Weights of a small transformer language model: MLP 512 GeGLU.
Each number is 50 + 10 x the weight over the matrix's rms, rounded and kept within 0 to 99. Layers, rows and columns count from 0.

# layer 9 attention query, 192x192, rms 0.106, rows 34-74, columns 48-95
48 41 54 54 41 63 38 55 41 42 50 65 49 39 34 44 70 43 43 48 56 34 63 40 59 33 55 50 34 43 51 51 54 50 53 49 41 38 50 49 48 31 61 39 68 53 69 47
41 52 58 34 44 32 55 37 51 46 61 51 43 42 64 48 38 58 49 43 60 47 39 48 33 53 61 57 77 51 43 58 39 49 53 46 43 57 54 61 60 63 53 68 49 51 39 58
44 39 53 41 48 38 54 37 43 53 56 50 67 52 34 43 48 47 45 54 51 36 44 47 58 46 64 54 67 47 49 58 36 49 61 63 45 36 48 53 54 49 33 64 50 67 57 50
55 46 56 49 35 74 39 35 37 51 57 61 39 53 48 37 54 54 41 55 67 51 53 48 52 42 52 59 66 47 36 46 51 51 45 56 41 62 54 71 40 35 55 52 86 20 30 56
62 52 58 46 55 52 45 48 40 66 63 41 69 63 51 46 40 54 51 53 65 50 48 53 56 46 59 51 61 45 48 53 51 39 49 55 57 45 49 46 54 56 50 58 64 44 47 60
45 44 55 41 52 76 33 41 62 57 63 48 50 44 65 49 63 63 48 42 63 49 48 59 51 47 61 63 71 42 52 47 55 51 50 47 35 51 39 50 60 51 49 56 61 27 48 53
54 69 44 40 68 58 52 52 43 45 57 34 49 54 60 46 43 46 49 67 60 36 76 59 48 59 53 38 50 46 48 68 39 44 57 39 39 46 39 57 69 47 42 59 59 55 38 56
48 42 23 55 57 52 60 74 70 46 50 44 51 28 67 60 45 71 70 40 25 60 47 63 36 73 26 41 41 73 51 53 65 48 48 38 52 70 73 54 44 51 36 61 34 49 42 42
45 48 40 27 63 43 54 68 57 73 68 44 55 61 59 36 58 62 70 63 33 52 59 51 56 50 49 27 47 52 58 42 47 46 43 31 56 50 46 34 58 43 40 48 30 72 48 38
63 43 45 55 47 31 50 67 45 54 54 50 86 49 39 71 43 76 66 53 32 45 65 67 40 45 51 47 60 55 47 32 70 28 65 34 49 48 48 42 54 65 49 55 27 62 57 56
41 49 42 61 58 50 32 24 39 29 58 48 57 50 46 76 50 55 45 33 61 51 36 52 43 46 61 52 44 38 47 55 47 34 48 61 50 56 40 56 55 38 31 36 68 52 43 35
47 54 45 41 65 49 61 62 79 60 60 56 38 71 35 75 53 41 36 30 49 41 81 57 41 43 60 64 44 54 44 55 62 34 28 50 51 46 57 62 67 47 55 55 53 38 48 37
49 53 60 56 65 49 47 47 42 75 39 23 35 77 48 36 68 55 58 69 55 51 75 43 42 41 32 43 53 57 49 48 57 69 46 51 59 49 45 97 58 37 54 55 58 46 48 54
42 32 50 22 34 41 18 43 38 64 55 67 54 41 30 49 59 51 37 44 59 48 39 62 39 42 53 37 60 43 49 54 67 53 49 62 43 55 54 63 63 41 58 41 80 62 49 34
44 47 50 44 53 49 38 46 55 68 55 34 56 39 46 70 58 44 62 41 55 37 54 50 50 46 49 45 61 47 49 48 50 41 53 52 45 50 53 47 44 37 56 55 57 47 67 44
60 62 48 60 54 70 29 46 38 55 60 55 50 64 38 65 59 49 55 44 51 41 53 43 57 34 40 34 33 39 49 55 56 49 56 44 37 41 49 57 38 50 65 36 71 54 57 51
59 49 49 51 50 66 38 65 44 53 46 51 48 60 52 54 60 47 52 53 64 50 53 51 50 49 44 41 37 41 53 50 75 48 60 41 44 44 50 45 34 47 55 46 57 47 58 48
43 54 63 55 36 68 40 60 37 34 48 63 47 31 23 38 63 54 34 48 55 33 53 51 63 38 55 52 40 38 50 64 43 63 51 59 45 44 61 45 52 34 70 50 75 44 56 53
52 52 60 60 31 60 47 42 37 36 44 70 45 29 26 45 59 48 34 54 63 36 55 44 55 26 60 62 39 47 53 58 50 49 58 58 37 45 61 63 47 29 50 40 67 40 67 52
63 57 50 56 38 57 31 56 52 47 43 65 46 51 55 37 57 65 32 56 56 51 42 46 50 39 57 43 42 41 41 56 52 47 44 52 58 66 48 43 33 24 59 24 57 28 58 34
56 46 69 42 30 66 28 49 15 48 67 58 50 47 46 43 56 44 30 47 83 25 58 35 69 24 71 52 63 33 53 63 41 42 56 62 47 38 48 66 44 41 56 46 64 47 58 51
40 57 49 42 40 63 41 38 23 61 58 59 36 50 34 44 43 54 55 45 61 18 61 47 60 24 56 49 36 44 51 38 22 22 63 52 32 51 54 56 53 44 66 52 73 44 59 58
51 45 65 53 55 56 55 49 33 53 52 54 48 54 34 43 53 48 42 48 53 22 70 50 69 25 71 52 38 52 69 62 49 40 57 39 40 37 49 43 52 55 68 47 55 51 68 64
52 32 51 74 63 48 51 54 67 53 38 33 48 38 58 47 61 57 80 53 49 61 48 41 57 59 38 60 58 50 51 49 62 55 36 42 62 41 51 67 43 49 66 46 44 35 36 50
55 43 40 41 46 48 45 40 49 55 63 53 64 78 39 54 42 46 42 61 30 30 66 46 57 25 58 60 31 41 58 50 50 53 37 53 46 33 47 46 76 59 54 42 64 61 46 58
31 45 61 57 36 22 42 64 39 45 46 46 52 41 61 76 67 42 63 37 64 37 46 62 72 61 38 65 47 56 54 63 54 47 41 78 51 50 54 50 52 37 35 52 45 77 41 61
52 65 43 71 55 57 63 57 50 29 61 55 38 52 48 56 47 32 41 49 53 51 69 67 41 61 48 63 40 31 52 55 61 66 46 50 64 39 48 34 69 63 55 66 30 29 40 38
52 42 47 26 38 42 57 69 55 74 44 47 63 33 36 50 49 63 55 62 53 47 66 58 46 44 39 35 36 56 68 32 53 57 30 57 64 42 39 43 60 59 51 71 38 57 65 53
42 54 51 55 39 49 51 28 47 55 50 17 39 59 51 52 49 44 68 55 50 56 45 45 52 50 56 51 51 54 49 52 67 61 49 40 41 53 53 36 48 60 73 46 46 72 58 48
52 50 41 52 46 61 46 44 47 34 52 51 54 57 48 34 36 46 36 66 53 50 26 37 60 54 19 40 43 37 56 53 27 65 36 61 60 39 56 63 37 56 37 56 53 55 49 43
32 43 52 45 49 61 48 33 47 68 47 36 43 57 50 50 37 41 58 56 50 55 57 24 58 40 29 51 57 50 54 46 56 62 69 57 33 33 47 58 35 40 71 37 53 47 68 54
56 48 57 51 62 59 59 56 53 51 51 48 56 43 34 54 45 50 44 46 46 42 44 59 44 57 70 55 46 55 52 54 38 48 42 55 53 55 57 52 60 50 46 54 38 48 54 48
52 59 52 47 57 53 67 47 46 48 55 57 54 60 67 61 56 53 62 46 51 52 47 56 31 64 48 44 61 58 38 49 47 44 44 46 47 70 58 55 52 72 34 60 48 58 36 43
64 54 48 51 61 64 41 53 49 62 46 41 43 54 68 46 52 48 57 37 55 56 51 55 50 56 42 38 49 41 55 51 70 48 64 46 56 51 43 46 47 62 59 43 41 39 55 40
45 45 63 51 44 58 29 40 49 48 48 57 47 30 34 44 34 55 31 56 56 37 62 54 54 20 76 56 49 43 44 59 33 46 47 56 47 43 40 53 64 31 63 53 53 45 65 58
48 50 45 28 53 33 43 48 47 49 64 42 56 49 57 49 47 59 65 64 57 51 57 53 51 40 50 47 55 63 44 52 45 47 47 47 51 46 33 54 53 60 52 70 44 62 56 47
34 41 42 36 66 61 42 36 49 47 63 52 37 50 52 61 58 45 59 57 52 43 66 52 35 42 67 58 52 42 54 79 44 51 36 39 29 40 59 44 60 57 40 51 66 58 36 42
57 37 52 53 77 55 51 46 62 54 44 48 66 57 54 44 43 70 66 39 45 58 68 56 55 49 49 51 51 34 54 41 61 52 37 43 47 59 42 46 46 49 49 60 53 51 44 45
42 40 70 55 23 58 33 40 56 68 53 53 56 51 56 37 41 41 52 51 61 34 59 41 52 20 49 63 66 52 54 45 47 53 44 68 57 57 43 56 42 37 65 44 50 38 63 38
45 52 81 46 43 58 31 31 32 52 51 58 40 71 55 40 53 29 21 56 75 28 44 19 80 12 74 44 51 35 50 82 26 63 52 50 46 26 37 54 42 51 87 35 76 39 49 56
58 60 58 55 74 43 69 55 35 47 44 61 60 61 59 72 48 56 51 41 34 54 50 96 52 40 52 49 42 54 18 49 72 36 46 42 60 62 57 53 46 49 49 60 33 61 39 54
# layer 9 attention key, 192x192, rms 0.105, rows 34-73, columns 48-95
60 60 55 52 55 45 45 45 50 51 54 40 56 55 70 44 40 34 54 47 45 51 37 31 42 58 64 41 58 60 61 48 52 63 58 58 50 52 38 32 44 62 40 47 52 56 37 58
46 50 46 56 41 49 50 54 44 34 35 50 55 36 44 58 43 51 55 40 39 50 49 57 34 50 52 59 44 46 58 46 47 49 50 64 41 45 41 34 61 48 36 56 60 42 52 46
46 53 44 40 56 53 53 50 34 74 54 34 56 53 67 43 51 36 61 49 56 49 55 53 56 63 58 33 46 74 42 39 56 53 49 39 43 61 40 54 37 41 49 54 55 59 43 69
44 56 56 41 49 27 58 53 57 46 52 36 46 37 51 42 54 41 50 45 54 40 65 48 51 41 64 68 52 53 58 54 33 43 44 60 54 24 46 36 59 47 46 58 48 53 58 52
41 58 61 55 77 55 58 33 44 55 28 33 66 53 57 33 62 56 52 62 63 45 64 57 53 48 46 34 64 70 58 29 31 54 73 41 46 52 32 60 40 37 54 43 44 73 62 79
60 60 72 50 40 51 19 49 56 36 37 11 61 50 62 49 52 55 57 62 44 52 67 44 66 44 49 53 68 50 59 38 39 52 41 35 26 26 44 38 61 33 45 49 57 72 62 62
56 62 71 52 47 50 23 40 34 45 44 24 56 64 57 30 65 12 62 56 60 40 52 53 53 33 59 32 22 67 62 43 46 59 57 44 67 39 34 47 55 27 47 61 57 54 40 60
51 37 39 43 49 54 50 75 53 57 65 62 48 53 62 43 43 61 50 34 67 48 48 42 36 52 44 49 49 51 54 69 61 50 50 44 47 76 59 43 39 49 49 53 51 43 49 30
40 51 60 19 68 43 59 43 31 63 32 15 52 59 69 42 76 31 37 59 62 55 63 21 58 39 45 57 52 86 45 41 32 52 54 46 62 43 31 45 36 41 52 54 59 47 69 66
34 61 48 55 68 52 42 30 70 37 29 21 49 60 51 46 47 45 55 76 37 47 75 73 70 48 43 66 49 53 45 38 26 45 55 62 45 57 48 40 35 40 53 58 49 62 55 78
46 44 34 54 58 66 29 59 53 53 68 65 42 36 52 41 45 47 54 37 78 40 47 45 42 55 58 37 48 62 65 76 74 64 40 59 50 73 32 71 48 69 48 60 44 51 38 41
44 52 41 60 57 57 43 49 29 51 75 43 62 48 58 46 46 43 65 51 56 49 42 32 37 52 47 61 53 52 47 57 61 80 73 41 67 50 37 56 53 21 52 43 57 46 44 44
72 53 55 78 52 38 48 58 48 44 30 46 52 37 48 58 58 59 65 39 61 60 57 56 48 57 41 61 39 51 47 37 40 30 42 42 49 49 51 68 75 39 60 43 48 49 66 51
60 26 36 45 54 47 20 67 36 59 70 56 56 60 54 46 56 48 58 56 75 33 51 29 38 46 42 46 56 43 48 84 42 54 64 57 43 68 62 47 34 59 48 40 72 45 52 34
43 54 52 60 42 50 48 59 44 50 52 53 49 58 62 57 48 42 43 42 26 51 45 66 52 62 41 47 52 52 61 45 56 44 51 39 60 54 44 61 44 41 54 51 51 51 45 43
42 53 49 43 52 43 54 39 47 52 55 52 56 65 55 29 50 44 55 49 55 45 44 49 50 46 53 44 66 61 56 56 55 59 48 57 43 46 57 48 40 66 48 42 48 54 47 47
45 44 50 40 55 52 41 62 53 53 56 59 36 48 49 48 51 49 57 54 55 41 69 28 69 40 51 51 54 54 48 61 46 59 51 43 44 41 51 49 51 50 56 45 41 57 36 46
43 41 57 30 43 46 44 48 44 45 49 42 73 60 67 40 48 14 53 56 59 48 60 35 40 42 60 47 50 58 57 55 58 65 59 63 61 42 48 44 53 54 54 56 45 55 35 63
48 49 60 44 46 47 43 51 45 63 51 45 54 68 47 43 44 35 38 59 55 34 52 47 54 38 48 41 42 58 53 47 40 67 57 50 56 40 49 56 49 43 40 48 53 60 51 60
33 45 25 48 52 52 48 58 55 45 49 55 49 31 65 44 53 52 52 54 40 58 57 44 49 51 45 50 53 37 53 61 54 40 70 48 45 43 49 38 48 47 53 45 24 43 43 23
39 46 58 44 44 58 51 45 38 51 46 42 58 51 61 41 52 44 46 59 51 46 52 54 50 49 58 45 52 61 49 41 45 64 52 53 52 39 55 56 47 49 52 39 54 69 43 66
42 62 64 48 48 57 60 44 45 44 36 43 47 56 53 48 45 37 34 53 42 39 51 36 60 43 51 49 54 57 43 46 52 64 25 59 59 32 24 40 51 42 51 63 46 43 41 57
38 65 58 48 51 39 46 30 45 30 39 34 50 70 57 36 49 24 54 56 43 64 49 42 56 58 54 50 36 68 50 32 44 58 63 53 57 26 39 52 48 55 44 42 53 57 54 73
56 78 78 54 29 42 39 13 33 44 34 28 50 52 58 37 64 42 52 43 50 31 57 56 73 30 56 60 47 59 60 51 24 57 50 55 31 37 41 40 54 53 49 21 50 55 64 73
46 60 56 41 43 53 47 49 42 53 53 49 63 45 51 57 61 42 49 50 35 52 45 43 63 52 56 51 61 46 43 35 49 56 41 57 47 37 50 47 65 50 54 50 60 48 56 54
60 54 56 43 58 56 31 61 39 43 49 50 39 42 40 41 44 20 58 40 71 56 75 36 53 61 49 54 55 55 58 73 53 68 54 58 36 57 52 48 34 50 36 61 59 71 13 59
51 24 20 61 14 55 54 62 54 27 58 62 53 22 70 43 45 42 55 49 78 52 35 39 53 60 76 52 56 53 45 37 73 67 25 41 49 39 49 27 63 57 47 69 56 45 37 46
43 45 30 45 64 42 68 44 40 48 54 36 37 29 50 39 58 53 41 63 55 54 43 34 71 39 51 52 60 59 52 42 38 58 45 49 56 53 40 28 41 49 50 41 54 63 58 67
74 55 64 62 60 39 77 56 50 55 44 36 61 46 46 78 39 64 44 38 46 62 58 44 48 50 55 56 62 52 49 50 37 34 25 24 43 51 56 52 43 28 60 64 41 42 68 36
59 39 47 62 30 38 55 69 49 50 66 56 40 45 58 47 48 59 39 41 52 48 31 32 77 53 47 41 66 30 38 71 56 64 58 39 38 47 48 61 60 50 58 45 61 71 55 50
61 48 53 45 35 46 47 44 61 45 52 48 59 58 56 47 53 34 56 47 46 44 58 51 54 56 57 45 51 51 51 48 57 59 47 50 58 42 51 51 47 52 47 51 52 60 36 42
49 53 33 43 46 61 58 49 50 52 48 65 48 38 51 47 56 64 56 48 57 54 35 52 34 56 46 44 49 52 47 34 57 46 40 50 48 64 46 68 50 42 45 63 50 53 67 46
47 61 49 54 59 39 59 52 60 52 48 63 43 46 37 53 51 79 50 44 42 55 40 69 46 57 47 63 42 61 47 51 59 36 46 59 55 64 56 60 59 56 51 56 47 49 51 58
40 51 41 55 45 55 46 55 42 37 57 64 57 47 49 57 49 58 45 40 60 52 48 44 66 43 57 49 63 44 45 58 46 66 51 64 49 61 52 55 41 44 52 52 53 37 58 40
31 52 44 46 59 52 53 46 49 40 38 40 59 51 63 27 60 18 55 59 53 44 60 41 55 45 60 52 43 48 69 40 45 61 67 55 54 24 34 55 44 41 60 46 50 56 58 56
35 53 30 70 43 56 67 43 63 65 38 30 34 45 70 50 61 46 54 50 43 55 65 68 58 55 47 43 57 69 32 31 52 56 33 29 49 50 30 36 32 32 43 40 37 33 56 58
54 52 67 46 26 37 33 49 40 48 45 48 57 75 50 50 48 46 48 59 45 50 62 42 66 58 57 30 41 57 42 39 66 56 57 55 47 36 35 43 58 57 43 35 64 59 35 56
54 59 58 53 62 54 42 38 38 60 18 41 32 45 44 50 54 51 47 87 53 46 67 56 61 45 49 62 48 55 25 26 30 51 54 57 49 47 59 56 61 49 66 42 58 80 67 66
55 41 15 49 51 58 55 51 63 54 56 82 62 47 38 51 27 84 45 29 52 66 63 42 40 49 46 44 67 58 54 55 63 37 50 62 46 76 75 57 54 55 50 48 45 48 64 44
46 50 60 54 48 46 56 48 49 49 32 46 49 46 57 44 54 31 52 66 50 45 51 46 58 50 54 48 46 60 41 34 45 50 42 52 53 28 57 57 56 47 52 53 59 56 49 64
# layer 9 attention value, 192x192, rms 0.092, rows 32-63, columns 48-95
45 52 47 55 55 66 48 32 59 36 48 50 60 49 41 73 57 47 58 46 59 50 26 49 58 42 61 57 55 57 71 53 49 56 54 63 62 48 48 63 29 62 47 35 50 62 50 41
25 39 58 57 56 59 37 49 46 37 51 51 34 66 56 38 32 55 52 50 63 41 64 55 51 49 49 75 52 40 27 42 51 53 51 61 45 52 41 46 43 55 49 47 57 50 50 52
72 49 40 52 66 49 44 51 63 73 52 55 24 54 63 44 48 46 68 57 43 50 25 37 59 71 52 63 41 65 47 50 45 37 52 71 51 42 40 56 48 63 29 58 43 49 50 46
34 41 39 37 25 45 72 62 44 20 42 49 60 49 50 46 54 50 51 46 46 49 49 45 32 29 62 38 55 47 53 45 56 43 62 50 53 52 41 43 61 55 52 45 69 55 65 44
66 39 61 45 38 60 55 61 58 47 49 46 48 43 51 45 69 49 63 58 76 53 62 56 42 45 57 17 51 51 41 47 40 59 59 37 51 60 51 48 70 63 66 74 38 31 60 55
42 65 48 59 62 62 43 44 38 32 43 45 44 45 40 46 29 40 38 45 52 48 40 47 42 52 58 30 29 65 49 40 42 47 40 53 40 47 35 47 47 42 59 49 48 60 57 44
44 63 39 46 56 38 41 42 30 53 52 44 54 46 36 46 45 53 52 55 59 46 72 50 39 56 51 61 48 62 55 46 33 58 61 27 37 59 47 51 52 71 41 51 38 67 47 44
42 46 36 32 59 35 62 49 50 68 40 46 44 59 55 61 61 49 53 51 27 36 53 55 51 57 47 59 21 30 51 51 46 78 53 55 51 54 45 56 44 26 56 38 55 62 33 53
45 41 60 62 48 65 45 51 68 42 53 50 46 33 43 54 58 53 59 64 36 35 45 65 47 57 48 36 50 55 40 58 47 57 37 36 36 51 52 29 43 55 50 44 32 50 30 50
58 33 48 24 48 29 61 46 47 72 51 54 47 49 51 51 63 46 47 54 48 48 53 57 54 66 34 49 79 43 56 59 53 56 38 42 46 54 59 57 49 46 31 56 48 43 32 60
45 59 45 47 28 36 59 51 49 61 45 71 19 43 53 57 66 48 59 57 47 57 73 64 50 49 41 55 35 49 45 51 40 62 36 22 62 52 49 64 34 43 24 13 53 33 38 65
26 58 53 46 35 52 44 52 52 43 38 58 54 59 62 43 54 56 31 68 42 53 62 54 33 41 49 48 42 35 29 40 49 38 70 53 35 49 44 53 54 43 15 35 60 56 30 51
44 29 58 35 40 20 44 56 56 34 46 53 53 50 48 57 61 54 49 47 34 57 56 43 37 50 45 57 37 46 23 59 44 53 53 30 40 48 51 55 49 51 50 95 32 58 43 45
59 36 39 82 51 61 57 53 55 38 60 49 53 45 44 66 57 50 74 51 67 46 50 50 50 54 53 63 59 54 48 44 46 47 33 57 42 61 34 42 67 45 47 29 51 41 39 53
57 38 36 36 63 43 46 54 64 49 47 48 49 52 50 61 59 47 48 56 38 51 12 44 32 47 46 42 56 54 75 49 45 47 65 23 60 50 59 56 37 55 49 38 57 56 64 37
42 48 60 23 63 51 58 50 49 43 31 45 58 40 42 57 48 46 49 44 40 31 63 43 64 41 48 47 31 58 50 55 64 40 58 71 66 48 50 47 64 48 60 35 48 54 40 45
70 62 56 62 53 41 57 50 57 39 48 52 67 40 52 51 28 46 59 45 30 30 67 55 46 65 46 55 43 61 44 57 51 54 63 46 61 59 31 36 59 62 50 65 47 47 49 51
40 48 56 60 39 28 72 47 61 48 37 63 47 71 46 61 66 53 44 51 47 36 52 54 48 62 22 29 46 46 45 56 61 55 50 51 50 45 36 40 55 49 43 74 56 40 40 44
32 50 59 29 37 49 39 63 48 51 53 39 67 60 53 29 54 44 47 29 51 55 21 42 62 62 55 69 44 56 39 55 51 50 47 36 45 50 51 46 38 53 51 50 61 46 42 45
47 54 37 49 43 43 46 42 50 65 51 44 67 40 48 54 30 51 47 42 44 48 53 55 41 47 56 45 68 60 64 47 46 65 62 33 52 44 62 32 66 61 59 55 33 40 53 30
58 37 36 68 51 53 74 51 59 56 62 49 32 39 51 51 53 48 65 53 31 46 71 51 67 42 35 67 59 56 40 37 50 34 48 50 46 52 56 34 61 57 59 51 50 45 47 42
31 56 49 54 53 31 76 48 62 33 48 34 60 57 40 52 32 49 47 59 66 41 55 44 41 62 51 43 57 72 62 39 55 67 42 39 60 47 51 46 48 53 21 38 59 49 58 47
38 47 54 47 36 53 56 48 60 41 52 39 55 47 44 30 47 52 35 65 41 40 35 65 60 69 37 37 41 53 13 41 42 55 32 34 63 57 45 48 40 44 52 41 55 50 44 60
42 79 30 53 68 50 48 65 46 46 61 51 45 64 60 31 40 45 51 36 56 35 40 58 54 63 48 58 32 60 56 46 39 51 63 75 74 47 53 59 57 51 64 41 63 59 50 64
45 54 38 43 68 38 47 49 38 69 50 52 68 48 32 49 53 48 45 36 30 53 56 52 56 62 52 37 45 57 19 50 51 41 41 39 43 52 52 71 32 32 29 42 40 56 40 41
53 68 53 38 38 28 24 55 52 43 56 50 52 33 46 35 58 56 47 36 63 55 52 71 41 37 42 46 33 43 58 49 55 38 40 64 39 49 63 54 41 42 36 56 52 70 68 52
64 32 52 38 73 53 64 58 05 53 67 45 50 24 44 42 46 61 43 41 43 55 54 63 48 44 41 58 47 56 44 56 52 45 43 38 63 50 58 56 67 41 42 47 53 64 60 26
25 39 64 65 31 60 46 56 47 45 60 37 66 44 75 64 60 55 48 43 49 59 43 52 40 58 58 56 56 34 32 43 61 34 51 47 35 55 61 55 46 64 38 52 49 52 48 53
58 59 65 61 57 43 50 44 45 55 52 44 50 42 49 50 50 58 45 51 59 38 54 31 62 43 57 35 39 46 63 49 58 63 55 38 57 48 59 45 58 55 52 57 48 48 73 34
46 61 56 72 42 34 50 48 52 31 51 50 46 31 66 66 51 43 51 39 71 53 45 62 54 48 63 32 48 51 57 62 47 58 40 48 35 54 58 66 25 41 40 34 52 56 47 64
68 51 43 54 47 77 27 47 25 68 39 55 72 32 51 71 46 53 50 51 63 69 36 55 55 21 57 67 62 49 60 50 46 48 42 30 58 45 47 51 33 58 47 15 33 48 38 47
27 68 42 51 51 38 65 47 51 42 52 41 50 62 51 45 59 46 64 35 38 56 52 47 41 55 51 58 52 56 41 53 38 41 51 42 46 44 59 63 31 44 30 55 39 44 43 50
# layer 9 attention output (transposed), 192x192, rms 0.0906, rows 32-63, columns 48-95
64 40 45 53 53 56 58 49 48 50 50 44 54 59 35 66 53 64 44 49 55 51 39 37 36 45 51 37 57 66 72 49 66 50 61 42 59 54 55 59 40 43 43 24 68 60 44 45
32 41 42 43 58 44 30 51 49 43 51 43 42 48 55 28 70 54 36 47 47 49 56 45 66 70 63 83 33 50 41 51 48 50 34 63 52 43 43 47 50 53 30 40 50 41 37 33
63 48 55 57 72 56 34 59 67 71 38 58 44 67 58 55 53 57 70 50 54 51 14 41 60 53 53 67 56 57 52 47 58 38 60 47 62 69 30 66 36 35 40 56 48 54 52 55
45 67 39 38 32 49 66 34 47 29 44 41 51 56 46 40 36 38 38 39 59 31 43 37 31 49 54 33 58 46 47 55 48 53 64 49 51 34 57 31 51 67 40 41 50 63 56 51
53 46 66 54 50 66 42 56 54 37 39 39 33 42 53 50 46 53 45 37 79 49 38 60 47 36 48 32 50 42 30 44 38 54 72 50 62 74 56 42 54 55 54 77 29 36 51 60
45 65 42 42 54 32 30 55 46 47 44 27 41 51 33 56 41 35 48 52 49 45 28 40 43 54 38 29 09 76 47 42 59 51 40 37 40 22 44 28 51 38 54 61 54 49 45 37
54 57 55 62 41 35 43 46 31 55 65 50 48 49 38 32 46 32 40 52 56 51 59 49 47 40 44 53 43 73 56 33 40 36 56 25 45 81 52 55 51 58 40 38 57 61 58 57
57 54 24 32 66 51 49 34 42 56 53 57 60 65 44 72 64 59 59 50 51 43 55 42 41 51 71 66 36 41 54 46 67 53 38 62 50 72 51 49 55 56 55 47 73 64 37 64
45 27 51 54 50 54 43 42 62 36 50 24 40 44 42 44 48 60 36 50 29 46 42 65 47 45 43 57 43 65 39 62 70 59 42 65 31 36 37 32 37 52 56 44 40 41 34 64
36 41 59 44 48 47 61 57 54 53 45 55 53 49 46 59 57 64 43 53 41 51 49 56 62 56 38 67 72 38 55 49 59 49 44 66 54 84 64 54 44 36 46 63 59 51 37 53
40 56 31 53 47 49 52 23 41 59 50 62 55 52 54 64 56 25 63 52 50 53 63 56 50 54 49 79 59 44 37 49 52 56 48 51 54 64 61 53 41 67 40 29 42 54 35 61
34 53 48 50 60 41 33 52 54 40 42 43 44 63 44 40 59 39 42 66 50 39 53 47 44 63 48 58 44 31 28 46 34 47 59 52 33 69 51 50 57 45 42 48 50 72 49 47
55 57 57 50 49 41 53 44 49 42 51 44 39 52 64 51 77 63 49 41 49 49 52 53 38 51 61 50 44 35 37 58 45 50 45 37 47 86 53 44 72 45 53 95 45 50 43 58
47 48 34 65 52 51 48 42 35 34 59 54 36 53 52 57 55 66 67 57 89 50 43 50 37 48 45 57 72 73 48 63 35 70 36 50 37 67 56 51 61 50 64 27 47 30 35 53
56 63 33 53 46 60 35 42 68 50 53 44 50 51 42 59 47 57 48 56 43 54 43 37 31 45 58 56 54 50 63 60 43 55 67 31 57 49 53 46 57 77 43 43 48 53 53 57
27 30 45 43 63 75 53 58 42 44 39 51 42 48 67 61 46 47 55 62 50 44 63 44 58 56 49 52 37 45 51 47 67 35 70 74 40 73 52 53 49 35 68 37 56 48 50 42
59 63 52 54 53 35 58 44 56 58 74 50 68 44 43 46 35 46 67 37 43 35 60 58 48 42 43 54 30 64 43 52 57 35 62 53 61 78 25 35 70 67 54 57 66 58 53 52
60 60 54 54 50 43 60 18 58 53 36 55 24 61 41 63 47 38 48 46 43 55 39 41 41 46 51 48 37 39 37 58 62 61 56 45 48 46 38 29 54 32 60 81 51 59 39 47
53 55 67 38 42 51 45 59 63 55 43 45 52 60 52 55 54 55 45 46 36 43 28 49 63 51 60 49 56 52 47 67 29 45 37 38 46 69 31 55 46 61 51 52 38 60 47 36
42 56 39 49 35 58 66 39 44 61 43 41 56 58 48 37 29 62 55 63 63 51 41 57 41 46 56 39 63 51 58 42 43 28 53 40 55 63 52 24 48 58 45 66 63 43 62 49
37 52 38 50 52 52 60 37 44 45 53 51 43 52 65 53 60 49 64 32 30 61 53 56 57 43 18 65 72 55 48 43 60 58 49 51 55 67 37 48 49 47 58 44 53 37 28 37
32 36 60 46 65 37 76 31 65 58 47 26 51 57 38 63 38 56 59 64 60 58 33 38 38 50 53 49 56 73 53 42 48 68 45 51 58 49 57 48 56 72 30 45 56 48 57 60
51 45 43 42 58 51 46 54 59 54 48 50 44 45 51 43 36 46 48 67 52 31 41 67 50 59 56 42 51 58 26 41 52 58 59 27 41 70 42 63 27 62 48 54 54 80 51 59
48 64 30 54 65 46 62 33 65 50 45 51 59 31 42 44 48 39 44 47 52 42 45 59 55 59 84 58 28 52 51 44 56 48 62 61 57 54 36 60 70 61 53 39 59 52 62 66
39 49 38 47 54 47 47 45 52 78 47 51 74 48 60 36 53 53 52 47 40 51 60 57 65 49 49 47 52 47 29 51 53 38 28 43 46 71 57 64 46 45 30 51 46 41 31 65
70 76 53 35 47 46 34 45 42 48 48 40 48 53 61 37 53 47 57 46 63 53 52 53 37 47 69 36 40 27 51 53 31 39 51 53 42 64 60 69 51 22 36 52 52 37 52 41
56 57 45 46 67 73 73 42 31 53 74 61 51 49 65 45 58 59 45 41 42 48 54 67 62 61 63 42 68 52 39 42 53 43 51 62 64 67 56 51 64 43 39 53 43 51 62 37
36 32 64 66 42 44 54 52 34 49 68 51 55 42 64 51 59 45 49 32 40 41 50 56 48 64 45 47 32 37 32 53 67 54 54 37 46 68 46 58 58 53 57 40 45 61 46 66
49 46 62 57 45 53 36 49 50 48 52 27 50 43 48 61 52 63 65 51 46 53 59 43 51 44 63 36 24 51 60 47 44 59 56 43 54 01 42 44 64 54 45 52 47 40 50 45
61 58 47 66 33 44 46 37 55 48 54 59 37 50 70 76 52 33 61 34 69 53 41 48 40 51 34 24 40 40 25 61 50 57 65 42 34 40 74 62 47 55 50 37 58 59 44 81
56 42 40 66 48 63 38 49 23 58 47 42 47 39 49 60 31 36 36 44 65 52 51 53 57 33 50 54 73 46 42 54 31 51 48 34 46 45 63 49 44 49 52 11 59 51 53 48
33 47 60 51 56 46 68 44 43 55 52 36 44 51 48 42 54 40 37 34 40 50 38 40 50 41 54 56 41 61 42 49 67 54 67 49 59 42 49 65 35 29 31 42 59 57 39 26